Weights of a small GPT-style language model, trained from scratch on English Wikipedia.
Architecture: no biases in attention or MLP, some layers without attention, local attention windows, shifted keys.
Each number is 500 + 25 x the weight over its row's rms, rounded and kept within 0 to 999. Layers, rows and columns count from 0. Numbers have three digits each. The size before them is the row's rms in percent of the matrix's.

# layer 3 MLP up, 1792x448, rms 0.0931, rows 1609-1730, columns 280-335
100:540527473505501534458519501487509530497512550482519496483501491471456526493482528522493500537514481519557502467481534498519532525483520502533486465459488499491491535476
103:544504470468504486534514490480509503521486470510488516511493516493487484519442536476487496483489519537500494502492528493510554487528479488500461483485566500534453483482
101:493495543460511460465476490500482473543517506504501508489568533512461478491477497503468511506511573533513460505539481444466499471504469453471490457497453500499516470483
098:532488508555470492544471526512486548512530484507482518496499488493493500529469491552535502478487493459466479517510446455519494508580515478483505488497519481530505490491
094:505534502496510421505465478510452486491461482488490524530484482497521500481549508502471538488533473532514494487526501502528485529493485477482488524499540491481530513519
114:493514514516539493527517483513498507462545492467515558534470502503517522497487477493500502451504490546501492515504530509483520527537501506477543493527521495528543510448
121:531463539489487497454492494490480509448478486453467471493496510525534525492502513505510511495509518482497463516498480482510501493506473525512509513481517519526497509511
097:466464529514494498473469495469504494456500511489523484533498493513516529472443559477487523465506503497509525493496481478525510505488496494517486557490483516498507505478
106:542522523511530502456515472505474481512498500497499487497545502459522459480478471489521509497524502443490510528496481478495470466490506487524490455477519546486469481463
101:448498500497540552481488448529460481507534481489479519531473516518493491496513516511456497473524542499508517481492529505540502514543510510470487487501467501496520545483
088:534508515494490501473526515466498481491514508511521510517480536508500532490446483513497487501506535475527511504442512485478483474467492509489488505508500497491492546507
094:520521454496503510489461492502534486457484527489484501505467477501497491486521491456467493535556486469499468493453494477544521451553484524526473519480473481531452495499
112:490508522517512498519526478484476473483518515537548500471502501490525485496485485507517474448514477584525533490457498480500489463490501519537490519449499475501511514499
105:482538535496515475520469536484527501527508536546516508529523513486492524490515508495506507504486507456467495527497478481476534534509476519504488517517472467490509520499
091:498525475477510514458506511518496528525475477460496509441531487490508542510488500524542502471485478545498485497515551502486498535470516469532463502493498484497454495488
110:516502517482522466528505513503496491514498449508537488487500456486549515491477471512509496501517500548509541483478473526487469519511465487511521452476508497464500461447
101:520465470472476502514431511511518469492511513513489482523560499492498491529481480517496500498455515490485474487469485493501459468494511530521494490516540507469503436472
099:549523468442495499478506456495476458501485509491514503485490523486487502511478488475497433517510460502463471452488456499556510438518477544477515501495461499497482492460
115:511506523506468501469521536489484515515471484522448507509498496472506514507494462478481487491519475494524487547506532508476493518494490523503471479532475489531454462494
106:507545498517486467487481521523515512495505478541498461511504481487490495502508536508441505485554502553476511489509473463511533512456467501438459493471487475491480488515
098:499515429562478547509513444556508496448536473510464527470489514507485465491496472469499498473505508477519473536527479486567473503492510440452521530486525535487490509505
099:532470442502512535543556503508574544495517492505495472542520535497508526496459514465506512523488494493512486520455502480533498497539505508521491527477466499498467482464
100:525520498501520508525527523519501471474482487452500546482485468493490548454519532524498508495479495484479504482537518508475475442528454494431525542506490470546513502455
099:515512508505503512524510503509566500516460483488479471520503452522519531499457533526493551510493522489479513494506505494505481468488539482467506523508475495484492539513
099:517551545526504483483491493471501491507481535509483519543471506519518493488515504519498472503515502518500504533496502520462519498517485469501514498532487497517499469531
097:471514486477446504542475543443548499512486485464494506489463496522484455514496528480497506505457483483483505505514490560484504476463529532526509476499493532463487514525
100:502494480527499506469487507471545519515524490462519516526529494529495437409522526517448535529488460507492500497491503521477465473458538534483520472478510493476487509504
096:533512476450491508485478502520512512540534479516479485477471514457506471556490496537465523553501511507484480473457540496548462537502488530469539449479501472485521498494
095:459507538475482546501489470494519560523463502479519511475523502508477485496504527506475472514444509490494547469504487496535522477565503474494556498499519489499467488500
094:490496560501461441503498467490470484500509477489537500542477453508464538491461491574483489525519487534471471507522495477467498507485467502500478470510499468499542506511
109:534493527523499519492518556520521506494488491534489483548477495458509508531474495511518517515470475549508507471523505495511560512503486516472505499445539509487478503477
095:515534472554488513519483504526488474479519523457545504516535511482516499510458478495513463515491499520466476511536512515494484565499504486509492534496530524483503467479
096:504491510547507473525505536486457492497497502506522494492444510524466528466506486504480500465482507514473462473481501508469503513487517518475492470499476465518490476497
096:502527463523483527501514461508482481481527541501484482489529496488518478451492511511518451514498464544534524470478498465486475489532500542514523524503488507456463515524
116:475519560497482496481497517490511483458507517483516495515457512489520469492525529486495487478495488485554504544552477516488502479486481518495517495510513464535445517525
103:477534508488503522509480490496478505535487532534508498537518463456519500482492486499480468521472487537513494505518446492530500488533489483536498506464516517543472490534
116:528488516507533480488519501483455505480499507529499471481483496478510460492474472517510524480519518542544489505510517458500497545512499565515513492495523541461491475508
095:448519473498554488524484522502490509459530534468498482538473513486487508512501538480485469471493494507546506501542479490481448514516507518459472535502520502478492497485
103:486478524525515521487470508520503460475496516470475520458482501484509466496478477534501456501480458488547530491514485478498501466508490483491466520469470527451485505456
091:520494496506462483481548486447476499498503520522478470482493570505526512527525499499504526524493494495547498507470476546494531481498503500464478485462481487481486494474
099:507492497497512456469513477507472474534508517514484477498516492527471524517484513490464511521506481517528516536518540553508475525534509466512508502503461485512513506501
105:505491498489526509544503518541493502519521470503501486475517447507532529485492498460444526529514496526474536492495503515471498477518515503535514506484507484551497507525
091:517508482482483494448498497514471489464474492504525524479529446496463521470483513523515453558489521519497486530463463496500512512507491482488474506485484518516499492489
097:489496477512460484479516482492503529536513540533477461514537554486513505497541491518515508527556480489494472552506483488529497436514536510508515501552504519453511484518
109:520480473495512487505483510539528454489512501490494521497519507505489541547489473493506470494497508535474509466520499495509429472529468517452492516509473441475494496494
100:498482529480500527513472506464464515491468502495520513517493472535497506470489501474514474490511524477513523552507478525466492498501490510484480498501520478522499499528
095:473517481494498524526546492515486498487525497510500496474524493476485522449458479525505478489498543509477524466525485504501506526543526522476500557515503495570516540496
104:508496478509485479501521529492503507501505475531529480501496523483497478518511512500495504487505522462488510514476559511486546492480556513499492490493456499494505460541
102:494503504539521503497503487488531513518556460441512471478510478520466510500493491458514499475491492473537529489543518489501497460524454514508548512494498481507491497492
099:531531501510474512508463519523539503507526530514518511523543488436511506510503555436536500517467485492489457478462504460495537477506481486446517507479524518477462475485
094:504498525487423436493515517498480487509499548479494543469493540469506546519468504542498535449479484471479495527458534496502514494496462506535481498549561531523470512541
076:508485508500482533520465501489557477518463509496444482516467521505518471523500493492495489506492495450482494481484560496507511513524510524473513499510536529467476483550
091:453442505532513512476511471510484503535501464484453502558457482523465521472527519490543453491535552509469524532497499491530483502492505513486515461504497493488478508484
100:538501521472541457508469510527484498512549482503481479463484496532478557503485529484473513500523477483486476467526513502483481494475479484487538506517504500519491511522
085:493494494519505524477508531537520512494504444500502459489483475495480536537501527494455504566551475549526497528484513516557473492493503442435464519518442520526516514492
099:552495540477523531502532514490471506489482502497467481473478466516482448500507496470467508556488494502476453499491507521491483481442505510505511513538488506492513480478
093:524476549507513494496555522524481475493472457502528523517507522512469517533479520502522486504504492535515514521498451485494519532493508464492503492499523518511499501426
091:490501537495462479473504533480505485518469535493485492532482484526505501507550482515550508490517476428500486519540496525494510471507530487540509486516501499473483469523
097:516503541509533522489490505507469494516509501481540539478498514505538468510534496474530496495469468479476497501478471485511485502471525492507482479518496490490497487512
107:445489464496490564522480477524494486535484513475493517468538473514455498476508535517488490487471508523548516482515505513490542505526463527505460480512521486503484476495
100:469466469502463505505480493475510465527520522514508513514494534536499504490503459486506433523544446506524499529499451498493443492454492467527519483449426524502517518564
097:501511522503495501526555494551479450478481541519497502515528498481540469456484496524503540465513470508490466514519506477487526496496503492517495488522526527530514476500
094:552492492509528498491477496486537481484522537508490490500473494534528503546498505517474462488472488502496506474517517456515465487536499490523485511505490513458520469498
096:554512462512463454493502468510528506482505493502451534503492507494488491460500479522483511495504484455451497539522497495494494520495525473482496514486509473477527517459
099:448565498474498517506527448504480495490549523499483475508489490502495471480501553501483490521506517484465512478507476515472493504521481478447558474515520514461492520523
115:547500492518468519459510481478484494437469507507471454531473517517486514492462501458506496525514527505509487485472542498505528522501445493471468528509523463475519484512
111:468484465522513455506451485490475431504522497530509480509496502486494517495482528515481504490507482475486473481444498505478468495514538506497512542500533517480480532524
097:510492510473537480517491535533505513546499493513491488483506503520516527524491514516452489495470508484461491497484488512539509499532464470518514539461468510475529489462
108:465518496508517521474544503511504496538519494489516512535484516455511462463479486485492541487505510531507517528490473454484485497518496501474468476508549486510529480505
089:517555432471471457505469564520504561493484524543493514493492473476501517510543494466518525498524478479519511530547461504476507483540512455520473533511515492460469518468
097:522513485510464472489578544474511490490480513468500481472515492499524489525476494525457531495512496475511505506501498495501529511524527478487494511531510479491467527514
094:463465518490499494556455479482485492482482560552548492468476501503502499546465494511511551467467522517517457489503537482437478481510507499517517478509480502518458523494
120:479492466533466471489502484462496533525528567486494454465540531446464507508545504493526457475501550494478527555497525498499495497502475494516501479532516499487505484486
097:478505535521516469537507502532514511528485513519517496518511515492482486504519522504482441506502489471481545462548521460465534481503529485480472521461497495492509461505
097:505501513490495520506460500507538465508507498506527481517492529505499505550439497492456472512522492502521489505516505540486474483530528504474530502568521487496546476475
094:542477488502499440459450516490512481497473488445478494492527508488519517510517501500529556508486488504466502452534502535528498506486511496506509506542552454446476482535
098:472505471503522456471495485509485503495497515497522508502484519522549453484511522547484471499478534518490504475543516510519525460514521433508517511514465520456447499543
081:489504487495482501519478511542491489484527502513559499502485515488494478502473501465466501518528472481504536493498509479518502496472428499501494512483492482473453522504
093:462522506480497499479513515519452476475536494492495485489532475519474514473480517506486480449458543583517501476472508501488449551459466482444471488498495536525484484535
110:548485511494459498470479509548501518492530490530451483517550531506519537480451535477498528474490480486490475481521473533490491480491500487467511477498526486511561515470
093:533494498555535517466476514521479483515488449496501521493459501452506517497506512484509465483463458497454520458456483517519491483501502504520492545509529487481506519506
102:509538440529479504510495499482529467485513538512476522483461459531527490486519504512523492541499483534471498458484455506559494505536548497473504493472469477493434453553
110:490539460480506507441487514494485507485537532454543474481528518461483500506557491517499478443515511518501485505481493466471514488488548502499492497464475473498503457535
101:527475507511521481458470533519538499505461524517476489481484507548495505495475439478503509480513526536500432521512502499464495495516526526527501472504520520531484475535
081:514519514505544524449535515510473507517503527510501506498528472508495488548497506494529489492494521504508487454495481501510488521477464490530470484489442516527536503454
106:480512521467530508493519520491510536554555498504490538549516495507492519491511464537525497493536499493490479531501486541475489477554505491487477523520510506552471527497
101:491500502475500494510530490473478500529505507493504496513477505501543474497501471515493536481483488500489500540535513505517510483546477480513503520506506565534503528506
112:453502518501520515478540516500548492496468497462491505535503514475508523509472488517535549462476461478505488522450461494532497524485507497503454467520510498454514499526
104:495540482505500498477448512529484483478503468512453485516499476482521520478509523499500491546495509466510534494536517486490492528475525502494542480511444491539442498539
095:485500453423484505512492492535503527502504474542496513519505503479515462490537474519527474478499519484450497510498504502484528490492475521488460491484491504510475504503
102:474552448494500478520529495470503526533475537500517514503469533485459522497489502525488466442454506486506452521536529511500507529542496521492497522500476480521513512538
103:490504537460513485513484478485515513501512522515512478457495514471461535494540495511490487487482512479495505489526479507466520535490540473478536529514502516478479509527
115:487498471492491509485490517514506461495494473498515503513479519475493526536506537495474548460507516487496534494519511522512516516481509564487501492465494517525526511510
103:505469527499464477473505527468484488541456504470483559486546489498458477464500483486492490551490509490517539527495474475493513543472490507525499460526471491434515513496
099:510490494521482499485509491497535472477529502506487500489525474478544526535535508502481518502451524483523518514534526498490473455482528522451476466513495541476513500522
096:501458448508514476482532496516481470508524484523508488503510504469499484466502524504536511515482499493456504507510479519480471513538478523524498485532509515490459492476
100:533481486459469498499466517518486505478463535503544526479533496477469533511489507555450520524537521544502458543484486520548493512434513513505518505529549509492482509515
100:500514532489523494521431529513497511489500473517526526521494505470493502528471516468531500493478467509517492481464470487443523504508515504521501509451507493483485498524
099:488505474480484498513523507470524486476514485508513478505530540541509508541518497517526508529529462509536531491479497485476522478488479491505535516525509506485506526506
096:533483493496477539489492509527549503514531484508492470487521542506553475462523487520502544495458526461525498470522493501483514500468492503502510529493512511490524493488
100:472504556489438490451524504524511529477460484499522484516475470535535522533482465467424536472491479445495548503480514477488529454488497497543544496526526460550479513525
104:440484468480551479479462478472532488515485514513517478516507531534546479519514507506496487526475527503503507513522485487500509463468502493528534508510483526511539477510
103:480457503517469546522519516503497466474527462479498506493464506497519529528477484482515527527520465499503517514472473479461469467474542476540521481498520540498503513501
110:510509511470478530537495534461461491497484505497510489514504485499454441468502494499519515496498540493463472503494455497504538497479522475472500485524488510455496440504
096:475507477522520489480504534491479495538513514522500501523485499513490471527463479456526458497468439506491498466494493509522506486519485460497519500550464493500541455514
097:484490489480510490437489501540493547512470517484476497548480483477462453495544514526532480531498511547484504510515540506477491494530485539502502483518507472494520552449
110:498561505518541510503502497508535489516526542502512502488496551528485485468498474493533520514478535461568517503484530498425485506541476512481523526492502495487536474531
100:481549513517501493520507530516533519479490534504526524483520514521482525472525521485546512488498480531479525494480498466530512491520477497486453480502485515450545512543
088:502493497500516508497502475490473480493508487550533508526553515507483501496473560543482493484487494482489479512470525500479501538508502537487486535498511504547548461501
092:507470517464467510545496489474481497515478500458537473542493520498483468526509508448548478514510506479496535457490509509462508491491471494477537527489489506495546499459
095:537499548478475505497530490545467503517482515479460488481483531501475483509513538533508508527480494472524526531537503492451513504507489485491456478516531517490485496504
108:520468515506518500535458499510480490489479519532496494501496489515499553549482441519515539514527473487485495455504487520480489502499460550507524535504449514487451497558
092:546510504471439525515539539502547533526550492512532505498550471484503490538508553505492487491537462495518467461486476459524467529522530511519454484508531563497506542532
090:474536499515495476514516533517479498505514483502527497552544435495497447482499482529477505499488510513501475473515520518547498484512525516454524455441495512498509519514
097:468529502521465515527525490479541496491511523455493470505515503473495499539451510475500482515494540483527478465493519530486470527560485456466504540498532527541544497487
099:480490486503508485493510502510499477503489534519508475521523515494481516540479455494498501466457525517520488545492522469528467504471488496466528523471505512525540477458
097:552495516464489479488493465494526501521488496508498475475513499497501565455477506442515470476462479500526477482525503545532520508521496497518475529471482475514523488577
096:454513504504505487479505483487530513521524496519501499495542509541505497505491485512500517530514500498502513517506490522499506453489479516453522497482535501523516545492
103:492485476485544484459520491499473485503464548515479518456511491439497527500482489467499515473505493512545481525473493462512503502482498512518505495518521492478484514488
097:479508481541481495480480505521489486501518476504487464468499469534493507487477493475497525514473486514517502468472532519475496544516465479442513512489450503503465495551
100:476508508506469499477520524502483504459504525474523503472496485514478542538535506471474464480489541542497460501481540457520468469491494527502492513433507500522508468542
090:443486524511489525560515487529508494515503509531510550464490527520534489471514534521459482488511493495505502508509517514519480494516485512528493520525470495541526512514
# layer 3 MLP down (transposed), 1792x448, rms 0.0455, rows 1609-1730, columns 280-335
100:533528515477497483498525498458534526508505497494476513483504457555475529454491482537496485523496508541488527488487468507493514530500490485481458487489475478521516494534
108:526464504485514504508445515422463548511556494450517489495465543523476493468473487494474523487525507484434486483521544493505532501520489505497519480488499441522473467517
099:531512536523530482507490553502512474489521463464500528513531464491479485475459461464532547493501493475478503481484542497491488483501496474472506508516500491482525496499
106:487536505505476515480476490452457472511500466542465506463513468474542482516478495477536480488502507482454494501527505506501487531540476517491468516557445477469527461491
097:486499516443498470504473518531492473494526497497519518497509479564506480500508464529532459512471454492506468540506513520497532530459468472485480521483559501487490470485
113:516527496490487482494449477497507504524541501500501520493509551468525487516486525545511489503490506533483501430473502466508477500537505532490501481487517504504508466520
105:546457526456476531465484472507494487460480524486477552492469530523509500453511513504498551501506478512478511470480480473500487530496479469487503498438510555505435512509
104:528490449507497514519496482502514516503434515475481495534485526544463485478516503455526525507470490531506507526523494509482499531514515510479527538517493562469512486503
101:509473490464483445493473470501474445469519461472493493466496535487505493497466496520501503478572519488493515467517484484472531509505481496503504494494504521482467479461
096:550463495477535488513503481479429519465470488512526484473458506564493517479484530511499469496470508458515521537523518504511507528474514525522504455497463498524549530491
085:462489507473542501449497530506500487514523546463507485456439556532531488452486502508455523510544462480507502506505502484481480580466486451547510499496504480501488499439
096:511570503524486519524513505485488465474458511513527473465495493547515493498480531461512507557540508509451510523496463511515503497504534502500527491488493488556510530517
112:472515477427501531489519522492485535468496511457514476504486500542512503502479533485426529493501485508502517505487524522502505519481493491447523513472467529533519546508
114:530534546507523481495487466526528520487541500509474515519568472497499591514465534538525470464534473453528511514493533474493508501487490517511503496474519475521537493492
106:457506495530471510462545508474501517546490503436495525487493501470538452509507514463502508495500492525491486505480500473470530482547523520485526538518489515448481481531
110:473521496519478482499485534511509530474502482490512525517502503483530498483504495490525470510499482470513496514502481475517500528505534518472485504514493486526478456480
103:502479550498519519493486487480467497520479524532500495477424503468462546492526503453530445526460496504533496498469537499525507518485511503511517500467509545467493519539
088:475494497487491483484498475511469506446511539475485512500494476508527539503532502471480465486531482459513498478525505516458488490505514482526518488515488508523489521540
105:546497504482508532485535481524484505538548515480466530468486512542556506520507505531479489495478487517486507513491509498492518499517514494491498506552489515478472464483
092:528501496546513528487498528520503472487511527511515552526492519480484479488490523461486488508501503493523530504509493476514529490472479461435532473518493517488490492514
107:533487557494526473519476499468494515537460533494511440515488525474478484499540526522488487490477499517514502511525487548486419488509437513508480456431489490551483485498
102:502443485522526534482491523532506495497533510510551445498510545486459507505512491515538523463486531543476496478459487507490469484559552470465486483503513493475487461509
097:504496442490525551487522474540487505489449547490495502486528520498506462513496507541524490467529495499504481524476491527512518473503484493472512529526502468531524541486
104:450475494463516486482480507489484519496503498522503440521531488493487482490474521511509540457496517499465563509460548467522528546524494499463467507518513503471496482501
093:529490493498488469492505484508514528510520496513485502519512539500489508490499526480504498494486531569503495514467489486483539505497513516488517517539490509487560493526
100:489526490533525503518524470474491502531474481495482512486545506539478526504516518486458474477484477504514510512496518464496504472517478484477504474478509490472503486484
094:485530491506475526503512463477499467463475520499479543474476541473540514486527546530536495524500495503491474479513529544485460495502550508511443466520494477488502527459
092:466517531553505531541521493517509517549527458476475519469482470505533505468510518503489501536523509497484500479448525490505479498526488503545521508491472531531496513521
096:494500453512488491457488511504501509503466479507470528546523538486496494499496499473514504503480518530452478521487472471472486483514509485488507502477518500562469542491
100:507496483450546467504516490457491446485489454533503541515493496486503507508491512522508470485500523494510491465504506507481517460502505510491505485456529502460477475495
097:484464487537500543548492473528484491504499500479492449512465493485463508523445527495536484476459489542492509474442490495480530509519454462498512543498510510511512495499
107:496465537515535463516494507478462487519474525482501497485519486585461480467454506488509528509482547458535476513507512509515519474501561498534484482503499488500495474484
105:505495462449540470498540517551476483504505505510490527500466483515516499515559472480502439509493454501454472536490494477518519484493484525540527497515516475494516545471
106:499577454471513502497490525471463463520506530478503492520495450538500519565469519465434531543540545484472495545507477554488519532489520468469524506493499470547509504507
102:507477543505505496480526507504501518490472477478524536498465472464539505488493506516511491474516508532512528460521474503497499508485506511514536494511481519488540540463
105:546491486484487488493491487490460486471520539493500498518470480513507483500527505523496501496465548517458484523529537495512468481493521513540500504488471505501488498519
105:485494532479533504533512538517465491447529500488524516492464520501448527512494460502519522512446476505494461498498488464520454474501476525490496505446535467475552501521
101:498482512539527476498476460486525522529510548454509510550499496548499500510495532535519452509486528484508490528529471490528488501503502445501527531501505505488463487498
100:475514522551470534518521492517530454479487502496528495506453507507518493503511483497552497479495449511531534495490503480501549471470522543488483479510476469480467551485
095:544498511511481494452519532488507490496510513542433517485535532511481474494553528488499529533509540483521553463506455533473534495495502514510525494491509484444495478508
098:500502494499527527466471485504548464501511468464495510495509494465515498494519517461486473502540525552454528489470486466487481518484472504525501500476548471495514506510
099:508530532526528531474451485527477483496488499512506493463455489536457508516485526500450538491491535487520474485512505468517534499502464477461506478479489493476516558547
095:499477485491507569426545496472501517466517508519488579504462468524468501499495528474492479504451487536488497493520522519481528496515489501554486481493510519522455490484
100:553449532484467534526429491466492524468480511549474457495536494514492505482545493480498497542541473493465492491498512531484522495459489500479517509477494456506561469489
112:495478498504485491469537516513480529502523506500514524497482504443452529513519479503518476518510483497542493491531522477522483510448490501513501511523511526529505505543
119:503486471514543479490504526503505535516477528448509490509538485533487563530522460493503473484508536492511485459489537493440514457528492515475474512476495534531481518454
101:521524508552504510488488487499489480502539503502490469537515487492519526523495527461514496492522487520528474497477492463485519489534515524507483500521500539466480493475
097:507522505499480473526521486486504513467500474492545477467510495501473496506527514488522504494507528520479487530494482525512519538489513497467499479509481530497497489494
102:486552533507502487496500444511538534484485503509509500523451531503475476514446481492516513534484509521489489525505541508512535501502520515499504502462495476499510479512
099:477511507443480503497505502509500530496490496454571479505526474523536472494487508459485505502535485493485455504530506442497531514525524515443482502510475470497521510509
105:511502538558506482500513503501523516513530485514471482506494508500425477505514520518530535474494492509483511515451497481497490507528517524508565485530525516498468521501
073:510466479506520512509509514486517503512466438533441481506487534478486534508506515525481479515506490476522480497533498489494481528482444499467496498510538524482480479506
095:500530499478520509496476487478492533516501500475512517486502478474521517519558514490512518523505491471447509478473515488484501510481498500493471474509484509483504499500
098:485525468437487471491539526520453509519507481538494460486494531477499460467471555543476508474528520471496456468518521507486494499527513521540509458537538521517502514516
081:473512483506506533491491506485520531521533488505507470493452465461522496511485455484502508506498496512502545478518530482507482488540493505485510489504433538512486512486
098:511472494503495484467515492515477494451489507467434524430494477483491502436495510474490516539477510511495512495483529485508523510494530465491475505515513487513502477524
095:492455544514438507476537507536531490484501493505476516494489535515510507458518464476536535508498518495478489512500502517491520480477494510510463531452522467529517505469
105:495485489534491500506513478505522496526541515485523490489468504496513478534526481525493491513450510498527468473491451510528480455512524521515480494514495520471536507499
088:495464526468469515517531528495474451487539487496538472492498509517516493495527486509509526460482553507537475494523561471476472502500500496459437475477499505510512508479
106:487464511424511503485514526502452461515493498481491501512500525505499489510487465531473555497480496495499519508505558503513537525546511483514522499502481493488495476467
097:479460467538514488562525495504543495509491539516510489515506525510431518499464509462520486494513527487502466531513514474500442552521513476498475518483474553460554509477
097:501481500500507457495453489524496492505539524494530509509502499477480497492517507456507509501522516528502514503440551500518510489523531490539564507485516480473508549514
089:491507508482505493487491533466524503518506487483515563478459525523506531497521518483516464500506487458470494519490495515506523493533437535512502469492518535534512457494
094:515492488533527508508501507522517479487497479521497497479495479502521460527520499516494518512529484470471516496512494482499501509504533506517481484494458444485467507512
084:523506439487490485496459470477535513519487535517515526473514545514516506507492534497509475509522515492510451493525479478496488509494519478528510506485534448451512509479
098:479498506492524484557493435487543469505507512490482524489464514522514510492471482495500500447468501526454491535481518520524463545510479469472473518473527508529478452498
102:522467501528498475475515499498497522465524483488526502487489475501529452494542499474482489530525485482478484499512535466496495515552497522513462516530473510490474516538
097:466513544497517505525539488555509484542488493544496518515506543518543530487486525519477459511446503500470493490488512523500453525523482474508531474464484538496528502523
099:503478468494521481551502489490512535504495540476544495520502522588525466512517503535503482517493539491524479538482494517504480501489495507535501486478490484546546488437
104:515479536515546472548484505499505505472502518543484494483498472453538535575462483508552509504527485496474508515537505497453492491530518464548501486517505479526483508475
097:514495492458528509496498532487491485524510485542573504500488471473495521511478522517529504519447495522509488492504477522532510510479521517463521493531515498502501497487
095:503536534524520518518517513463514535505526517500511490521518502524492439460472526492491493527516517453505485486475512503493478476461483444503450520481498528486459475493
115:510549499503489510486528466425482489523507515489491446470496520464493537532568498445553493465477476499491545473528493500485498498497484525525468486524455473491445483512
099:476534436498505464487547509497499488507522508519519490471523503488525499526519552529489534493471482530481479517516533484492491486563500470474459499540476501481482454501
097:473497504457483492520453480502516472480502456494489548488503501511478459515498514443463467511477539516482489493501517490462487504528528534491503480521499480506461544560
097:498506519470529491513479516503437524498506552509526491495485524493509497494469555491471493513511500521483525494499478545499526514531538506482523456517503526488444495506
087:532476483468532526505502486504474523478522513488498513465514511484510511503509517508546478518506491538518467454521464468483490441440461496513498511487489531519503534476
078:498475449514513462503522569465497547483488506500504474530567488478474527502477518497513501509519494514497493501507519497513509507500494482508503478500547518514495498494
091:517481470486504474470531518481490505497467484511490527487504487520465479487523510502479462543499486541457516511500494507484512530452478482509445511500501505511468460513
102:524515490473477501474510452507526520542516492506451535503517479499538491519495491479508489520497448528499465460498505498482445541448473545472520489473485469545512483485
093:526476477521466497487515476493497512485487504484518500496509498516505461505457546491504448558468476492451488493483518499472526522458560491465478512535483556508448483512
086:505538500512504540493492502516492496463459517531520521439493482521489522463524500513499485518478505531455506478505486511492519452498533517454516509487487500484553485525
105:495496513455498505481479506451504501465477476536481485481480512470532464500518515556480507484472474529503524484544551473501542516502510484480514542444448467519521517502
094:493494516524479524459490500511528485523501537526468466572505475500537529495459523501516517464486480488521495494485553477485548524513502506542531469509481492554459490502
082:507484519511474485521531478534486514479463513472438487505488484546513496468505480542497495472501492473503502487483483512478499510527545497460513488505501478445487484504
114:471503478468483515529547523492517535514522510523479523453532453518505498465550497496477472521511518475504505524515454533500495497464500522479459494505504530483504570486
126:497493539479501483461545527447491516505473502520498508479516481469531467531481490481525524475503482498529502491519533466492520467545505500518531479494475529547525479493
103:497480554481490542411479486536523489466529511535426497523506493487528492472489492512485492520501511483476534501440502525492473498474535500472484552491518447506522518515
098:470472488540502508465511463517513509505527479480459497500501489483551470512491491487502492475457493518519508506526521459498483479480492486519513463496528499442483497493
093:481480519466495484514524503510519502473510466522537522539523526507505529499490502537536458532487494500531501503438535515480502503502549503532486510461469496490489462486
105:478506476493497488512546510470479469483504547503529546478511536502487503472457495497474503471469453484469512476454522492512514501492468517476508509487443475505493504469
096:468489487532482466523505474482444518473491484452507488483475484462490509483540493503493488492476479520514494476496531486442489508506546500514521521496508509542493526491
117:459541493526458507523478489489479456524491524516501480527501511497464538520488511509491546509570546503484497472480532508477514483534496460485512503485490484536493515544
101:505521501525521453557533498482500474464476522461512472498530533481500490498529514488490492523470503476498525515455507513515537459505462525526539513500477501426509466517
109:477487489486479512509483492507492447486532536502514456526499532500462461451477526469511479496509493481515513523420521499526497475475508484481552528495525530526540555491
093:453467484543504501490473459480499493494495513509475503486499470548503520535526511508508481490493495471509418506467524514514536503509491539510511513449506467468511482414
102:529549508487514531508524495512500491547473532519557529487510480508493533490501534534551535505493515485507491524478481427499500465521462504489490495520494494518506518501
102:510517493482532504515507500539508501464512489477494560492483499505500500482482536468477520511425508538511469468495483477479482504476485491500500494494509489513475511455
093:475471533480456487532433499509481483523514525490530472509520483516544533467505516447498455485491499513461510504480470514507529534468472471524528490485544499488495531518
098:449452506531485473523467531508535493490528541518429493458482515469495476528480480479466510509513520496506496534498555538511505525509480479488547497502476504473457488483
103:507488505508525484504493513462527499511554467525525496481560490499496456490526490485513487488517497508531512475491510539554474466471510476529516516485464501523489437482
107:497540494482496523466462532489525582489505499542475481528504468450497472521448492497479493485481497500487511512508489517521512478532540506484518501490521524498451492494
107:486498513462469516496472507516521449492491546510559484485472471510526464486506533501494464517543514478512489501502492480483490523463509513523476488475495518484474473472
105:506479494508499538464485554458581478512534519480500542497473524479493461512459492522459524527504486510473470524548510551515529500503492504504485519534482487494508506516
092:461531544494554472504458503510474518501489513490510531460497473524495496484486522532465491464472517513489503469507488521511487491514531453471521513465453498506525495468
101:488484504480490461520482508512481516463538530523460510536527508488453470506521481545509500506518474494474489501503512534509518491495520514467497501501472509506524508454
098:493524458439523514476487502526504496480510518476478491472532508493516504467530482511492535497485508501449565515517490532475512524456515520504451493474501519519464509506
101:489498486504521445495506562528536480510496462506538561515533503489473477457541526504519481492482500505520491543487521504486510519460530507514500508494479505489503526481
090:494534479501484485526465523527520480521475467520484485496523543528495483531488486508471493523489497528503481495478487543516556496466556525495502529550493469535514500520
091:502488454488449513524495495463496544499509512500491463539494475505484513538495481491511476508504515484500467483495531481468516507485516489550526482523521510484523532468
090:528480501521446506497516482519492530488507487509496485481488532497514463506500512532482490510507480522480519519480487516486472445499518489481510484500494538480532471484
109:491522521527469525446509488503501480526428482502524531496506521519463505522444506504466508495510483535480516490526469464537512509493497552492480527515485536461522539504
096:495487476498485473529528522502435496542507459529491474484478523477559472516470496493450526528525501535522468469474499483504500507516500504486497505475535539523470497487
093:514551481456497517527473496519480465480519509510491500492510527502516527479450494513513513507479507481509493521527507513476506491476510507520475492504503529485521537512
098:529490498519495483494516488494513513539487513491487519512507483508512485457499514519488518509472494514514481498502501551551485463466497497496523531519473508515516469479
101:521461535484490489468483485506469515492461491464539559530480540485514493508469502516478510456499511541483539531502490479540513481486464547484503488509491525469507486474
100:482479477503496518504496491488485543502503502499517486524503525527526567465485486450471518454482506496506496523492492467514482511499491467534475498513477459474487479509
100:481518516485476525512506489468485490512508487483555517496546480512513508484479534490442481502512498484528536473533479539485504524487509497536478424469510493493524512573
104:458468501516484541466486511529467512480506530464533541458493506546517472472500535476520469514509503436480576465499457463522519510497537484501515445518510505526530508503
107:490487507533556518483512518534512514485482497528453498523525543469500449465468511503484544490483538479503479470521499511479510466464460486505450518479507506462503495525
098:531523518553504466509508506473493495476488481503507498501467512532463518454497501522521454483519511462516494501500507492476481515526485494515495543456469510539477494475
106:520487512515473513518452448521479444445477510514463533490470529565522518491525502479539544500538511517514490543486473502470482492550514508507498494510495509478467510482